config.yaml
hidden_size: 64
num_attention_heads: 1
num_key_value_heads: 1
intermediate_size: 256
vocab_size: 2048
max_grad_norm: 0.5
warmup_steps: 200
max_seq_len: 256
Each number is 128 + 32 x the weight over its row's rms, rounded and kept within 0 to 255. Layers, rows and columns count from 0. The size above them is the row's rms in percent of the matrix's.

# layer 2 attention key, 64x64, rms 0.14, rows 24-48, columns 0-63
size [114 114 101 113  90 115  95 107  99 102 111 100 107 113  92  94 116 107 105 106 110  93  84 105 111]
[[108 102 143 184 131 135 145 144  95 150  90 172 188 141 128 107  90  78  69 145 160  71 162 198 129  87 174 168 114 156 169 128  84 138  88  97 128 123 154 162 106  90 131  99 134 123 116 139 143 162 134 134 141 156 162  69 100 154  92 123  74 166 154 155]
 [140 203 151  89 148 135 119 142 110 158 132 145 141 116 113 127  97 115 146 172 159 151 106 112 118 138  71 187 138 155  93 161 104 106  93 112 172 124 194 104 107  92  73 163 178  90 133 108 179  70 125 106 130 172  98  97 150 150  83 155  96 156 117  67]
 [110 163 134 148 109 189  68 143 122 131  99 149 166 113 127  92 117 150  74 117 137  57 180 121 134 205  79 163 150 202  93 158 104  93 111  82 120 140 144 123 169 138 145 107  98 125 138 114 124 125  90 106 118 154 128 197 145 160 168 117 107 131  90 161]
 [156 159 112 149  79 154  81  80 108 139  99 162 115 100 113 118 100 139 138 141 141 116 141 213 102  84 188  81 118  98 155 111 133 147  95 113 118 142  87 131 172  91 140  88  67 128 110 136 143 177 160 128 203 141 140  64 165 143 128 113 132  70 140 150]
 [ 80 180 191 138  84  76 123 142  77  99 116 142 152 171 124  91 115 113 141 163 115 136 160 122  79 109 140 115 147 186 114  77 113  99 148 124 117 101 159 176 136 113 111 161 131 123 127 122 165  99 100 117 129 165 111 134  49 155 145  80 148 171 102  47]
 [116 124 142  50 168 179 132 135 190 156 156 119 159 178 132  80 160  84 125 121 107  67  74 111  87 131 112  96 171 138 119 202  80 120 136  81 195 170 117 154  93 122  89 131 147 135 135  80 107 121 110 134 129 113 132 144 134 124 139 120 165 159  88 134]
 [119 139 140 155 140 128 111 121 159 189 158 135  97 108 118 152 122 205 141 127 113 148  70 175  97 130  99 142  71  71 136 148  92 150 164 104 163 166 114 173  48  90 112 162 164 155 141 129 180  86 105  66  90 123 100  94 134 125 135 154 112 131 159 152]
 [144 134 154 103 146 159  99 105 126  92 110 131 189 104 150 162  79 128  92 151 167 151  98 189  68 150 102 149 139 129  91 154 127 105 161 131 120 211 153 174  91  67 148 163 135 110  60 148 105 162  99 155 179 127 135 120  98 134  99 136  74 154 144 111]
 [115 157 169 109 174  75 110 112 122 121 107 124 187 121 138 137 123 172 176 196 103 146 106 139 104 144 122  61 136 201  96 126 112 116 126 172 162 107 139 120 137  74 120 164  93  97  96 129 120 128  83 128 146 108 155 132  63 171 176 145  69 115 128  74]
 [154 181  98 103 109 108  93 131 130 171 146 103 113 140 140 167  89  92  91 158 146 154 153 159 119  98 161  97 158 148 141  74 122 150 118 147 122 163 122 152 129 122 181 112  57  82  39 102 120 180 150 140 163 105 141 182 115 176 113 117 102 114 119  60]
 [163 117  55 106  85 121  74  92 129 103 142  98 111 112 123 176 151 114 173 122 147 154 123 115  90 107 171  90 129  93 163 124 154 155 130 138 119 134  95 135 150 144 175 113  67  89 107 120 130 230 180 132 152  56 146 182 134 167 130 143 118 137 133 139]
 [158  71 149  62 151 174 159 150 130 110 113 193 198 160 142  78  81 118 128 136 169 130  89 138 145 106  95 119 136  74 105 134 147 184  97 115 162 176  87 114 128  98 178 158 117 131 130 183  80  85 144 155  92 127 177 118 131 136 129 140  97 137 144 116]
 [144 166 150  81  89 151 136 128 176 134 101 167 113 143 159 118  85  67 129  78 187 121  78 106 163 118 103 162 153 126  82 153 120 172  64 164 183 177 133 166  95 116 114 154 160 138 113 166 175 104  92 136  50 100 130 140 131 144 126 127 125  98 138 147]
 [140 119 171 113 133 148  99 138 147 117 111 116 177 100  81 174 111 117 105 203 110 103  95 152 114 155 120 129  74 214 162 176  24 105 140 107 122  93 118 129  92 111 183 131 173 136 125 135 156 117 125 124 102 160 163  92 133 145 128  90 152 104 151  98]
 [162 174 151 140  98 114 153  95 151  95 106 156 144 154 119 146  60 167 171 110 157 115 126  78 153 144 163 119 112 159  83 163 148 128 128 163 164  64 183 118 134 128  78  64  80 150 145 190  91 132 152 121 116 116 125  73  71 167 117 140 161 108 113 151]
 [158 101 162  70 154 113 177 133  89 119 120 123  86 139  74  61 138 132 143  86 121  70 139 135 186  93 135 132  89 147 140 116 125 167  79 107 138 162 159 118 131 118 163 143 131 133 156 219 102  95 172 155 113 158 147 145 133 119 106 171  52 103 107 130]
 [111  95 141 156 105 156 140 131 106 131 115 133 127 139 119 147 174  93 175 146 170 133 124 100 148 128  58 129 175 110 127 203 169 101  99 122 100 108 113  66 165 100 139  99 169 148 173 111 223 122 129  62  91 139 141  96 125  96  95  90 107 166 139 160]
 [188 114 121  34 134 178 103 110 172 121 125  89 112  99 136  69 139  60 123 166  91  76 121  95 135 184 140 105 121 213 140 159  76 125  79 142 154 106 140 116 133 128 137 157 123 145 158 137  96 126  96 133 161 163 145 120 167 118 156 146 160 122 136 131]
 [104 123 160 145 114 146 148 135 142 126 116 106 142 167 116 187 123 121 146 183 182 111  96  75  92 140 114  78  51 183  89 128 129 137 116 155 161  96  68 118  52 112 153 144 123 143 118 127 128 112 120 103  87 123 173 122 132 125 172  93 209 136 106  83]
 [168 183 141 120  82 118 134 154 111 120 156 146 133 117  58 177 143 105 147 142 137 161 105 168 121 103 189  77 128  97 151 126 133 125 113  98 150 178 145  98 163 101  58 126 109 145  75 147 149 160 102 137 155  66 113  67 170 113  98 157 142 128  73  83]
 [156 142 136 108 129 156 128  98 212 125 115  97  63 148 127 109 137 142 154 124 152  89 146 112 127 176 134 126 160 184  82 127 115 102 117  82 172 153 164 137 132 147 101  92  84 136 129 139 166 118 159 124  70 177 110 130 180 165  42 100 150 143  75 159]
 [ 97 146 147  56 124 167 125 127 110 120 116 103 137 159 128 180 171 144 153 122 131 140  78 137  42 140 157 106 147 157 163 180  95  97 115 103 127 147 162 138 116 107 102 115 138 133  64 116 165 193 133 167 189  66 139 104 164 116  90 109 120 127  68 124]
 [110 161 132 142 122 116 131 124 134 126 109  97  67 140 120 126 164 188  76 173 130 133 188 164 102 177 170 159 104  92  98 108 110  77 177 150 106 147  50 161 134 170 162 116  95 184 110 111 157 112 155 101 161 164 119 126 130 101 104  69 144 152 109  82]
 [181 121 123  90 109 146 170  79 104 128 162 154 127 118  39 130  95 155 137 160 152 120 111  94 120 125  87 133 126 129 109 151 156 133  87 151 147 142 187  99  55  55 104 130 103 117 165 112 122  86 167 118 117 144 130 156  97 171 169 122 144 211 141 114]
 [155  33 156  94 137 188 113 115 122 117  95 136 114 117 140 110 125 124  95 101 142 134 121 124 107 143 115 129 172 124  64 138 120 144  93 137 127  97 103 113 190  55 105  96 141 138 137 111 144 148 105 147 196 183 145  98 121 138 132 108 119 118 216 198]]
# layer 2 attention query, 64x64, rms 0.137, rows 25-48, columns 0-63
size [125 110 115  95 120  88  96 101 105 117 103 110 106  99  97 119 103 102 107 111  99  81 107 105]
[[ 91 105 100 129 140 111 110  90 173 150 121 118  83 138 174 138 149 102 116 147 137 119 181 119 208 117 166  51 104  91  63 117  93 171 110  99 119  97 126 134 104 140  89 147  66 135 151 204  98 157 141 135 102 119  93 163 161 160 161 136 126 161 160 139]
 [116 111 144 106 114 149 111 113 207 126 109  44 119 143 186 144 145 108 144 138 122  86  92 148 197 158 128 198 108  93 115 109 153 140 137  86  76 157 133  97 144 123 138 113 139 148  90 151 100 128  80 187 124 132 143 128 141  73 116 133 133 191 169  83]
 [145  98 159  71 133 133 166 157 125 136 123 133 159 159 145 114  96 145 115  85 137  86 145  10 101 131 136 169 144 138 134 196 106 138 145 185 155 196 110 138 114 125 111 148 138 183 104 106 112  96  72 112 106  98 159 154  99 115 120 141 161  93 130 172]
 [142 133 134  71  98 105 156  76 206 138 125  84  89 100 161 163 150 104 133 118 153 125  86 142 162 137 150  99 215 111 136 141 140 115 132 121 101 103  55 147 141 130 152 102  88 169 121 107 142 155 165 150 128 104  90 132 226 147 102 100 110 136 130 105]
 [130 113 122 147 175 153 106 123 111  97 125 124 153  65  91 171 178 138 192 113  53 135  69 156 129 130 130 147  40  95 111 185 140  71 146  99 148  81 141 117 107 126 132 144 188 161 125 142 148 153 140 107 179 148 136 108 116 138 100 127 135 156 137  75]
 [110  72 120 129 100 129  90 106 100 117 145 180 154 142 125  90 140 104 181 186 113 133 156 136 129  67 167  88 137 139 145 174 172 121 127 174 139 139  95  66 102 175  60 111 166 172 150 122 118  71 128 127 113 181 113  98  85 178 142 113  86 127 107 114]
 [104 120  98 174 227 101 132 117 120 132 112 107  82 168 178 165 104 119 143 125 112  90 182 186 180 113 139 168 195 175 111 149 108 136 140 117 123  94 118  87 132 133  99 131 102 190 127  96 106 116 117 150  99  88  67 101 164 119 125 120 163 131 103 106]
 [117 129 102  82 127 151 164 102 124 137 130 119  68 157 194 150 129 132 144  33 144 164 189 108 152 115 152 144 165  93 107 115 140  70 128 108 141  87  93 126 159 115  93 135 116 131  97 137 142 142 103 112  99 174  66 126 212 134 115  89 170 165 109 124]
 [150 104  73  95 163 141 184 137 162 121 118 117 145 156 150 135  81 179  96 100 156  96 116 116 167 142 138 120 141 181 114 162 147  86 147 126 128 146 157 135 144 138 117 113  27  89 126 101  97  94 127 138 132  92 146 101 223 111  52 132 150 112 124 151]
 [166  86 115 128 124 168 166 182  87  74 121 164 176 175 139 125  74 179  95  89 148 150 107 106  91 145 127 176 131 175 143 181 145  89 132 150 185 109 153 140 163 123 176 131  56 111 117 109  99 102 105 126 147 153 133  91 127 144 109 170 137  78  99 127]
 [103 158 114 162 153 122  91 174 129 141 129 132  84 126 145 165 144 174 164 158  46 166 179 154 125 147 156 107 120 139 125  94 147 103 159  86 102  86 204 134 121 112  59 168 137 115  91  85 106 157  94  63 145  85 130 177 118 137  93 136 147 120 134 153]
 [100  71 106 174 153 183  94 125  95 114 113 148 127 109 136 165 167 183 127 147  65 163 152 171 131 163  98  73 152 123 137 126 147 129 142 112  73 127 119 125 126 138 115 140 104 137 134 125  46 128 185 116 111 104 114 163  68 116 123 105  72 145 207 103]
 [116 146 143 144 156 137 127 132 177 162 135 123  93 155 154 129  98 114 138 127 159 145 169  90 129 127 131 133 158 127  25 135 162  87 121 139 104 131 154 107 152 172 122  93 149 169 155 150 134 161  82 176 153 113  79 103  79  90 125 123  21 171 123  88]
 [136 113 158 119 143 154 148 103  79 104 135 152 142  84 157 155 150 132  84  44 145 184 155  94 142 173 145 125 154 105 130 110 121 162 130 167  68 149  72 166 128  74 123 135 184  74 110 147 117 155 104  86 131 141  71 150  99  86 180 127 121 114 171 104]
 [113 165 100 170 113 147  72 132 144 180 143 141 123  83  93 160 154 139 132 139  96 183 161  97 148 187  64 151 140 167  60 139 142 166 113 107 170 122 144 153 114 118 111 134 134  94 101 123 139 165 115  49  62  65 112 124  86 116 127 117 144 114 159 151]
 [121 154 140 145  90 140  75 157 133 104  95 138  85 169 134  76 138 155 120 150 102 128  87  82 124 124 158  97 119  71  67  92  98 141 145 133 128  96 172 129 141  93 127 128 104 133 179 136 126 135 135 178 148 185 144 254 123 147 168 132  97 109 138 114]
 [113 138 151 171 203 151 125 139 147 153 133 115 146 122 140 116 152 119 146  78 116 135 172 112  94 103  92 184  74  56  74 169 122  81 103  58 143 156  99 171 147 127 176 152 141 105 128 155 144 154 125 128 121 134 128 137  65 101  90 107 103 183 176 118]
 [138 133 144  94 152 167 183 113 103 115 149 132  80 111 171  73 148 131 136 100 115 187 122 139 147 120 173  98 169  76  85 127 188  70 171 119  50 125 182 139 167 158 139 104 141 139 126 147 142 142 142 116 177 121  93 135 112 112 105 119  46 104 102 122]
 [136 120 123  84 140 120 171 145  66 110  69 133 144  78 137 173 100  89 119  97 163 131 152  41 111 140 108 107 131 149 126 213 124 146 139 190 143 108 105 124  68 149 117 164  92 135 188 124 160 133 129 114 121 108 128 171  77 169 108 169 151 107 134 130]
 [ 88 113  97 147 125 168 117 125 140 105 147 143 204 108 108 125 177 129  91  89  95 160  73 132 202 129 139 106  80  79 150 174 117 209 132  82  68 129 155 136 157 124 144 115 138 150 149 143 122 130  70 140 128  84 112 145  97  87 113 139 109 142 189 125]
 [158  81 108 141 168 148 172 118 116  85 157 118 127  85  99 135  98 104 163  77 123 124 119  79 124 164 138 127 106 141 100 180 136 149 112 159 198  84 141  99 120 158 184 100  84 188 175 182 138 145 130 142 126  95  51 128 108 140 112 169 170  90 139 119]
 [101 112 122 142  92  96 120 117 140 129 122  97 117 128 103 111  94  98 122 119 139 133  99 111 116  67 185 154 162 116 176 169 161 162 128 143  58 204 130  77 186 165 103  62 140 133 110  77 191 119 124 172 166  99 150 120 179 144  84 137 137 113 116 142]
 [122 148 162  88 144 123  67 116 105  91 103 198  94 135 145 124 137 112  99 137 152 127 165 138 146 135 196 111 146  85  75 169 178 130 121 109 111  89 129 180 147 113 131 119 113  45 115 168 115 181 139  80 135 144  56 144 164 145 128 158  92 143 154  90]
 [106 157 142 193 147  99  85 144 128 157 114 119  76 180 125 105 114 167 152  85 127  88 144 121 115 155 152 152 143  34 141 147  69 138  87 128 152 161  93 139 134 120 148 176 175 134 116 141 111  91 124 113  97 144 135 229  95  74 131 148 136 119 127 133]]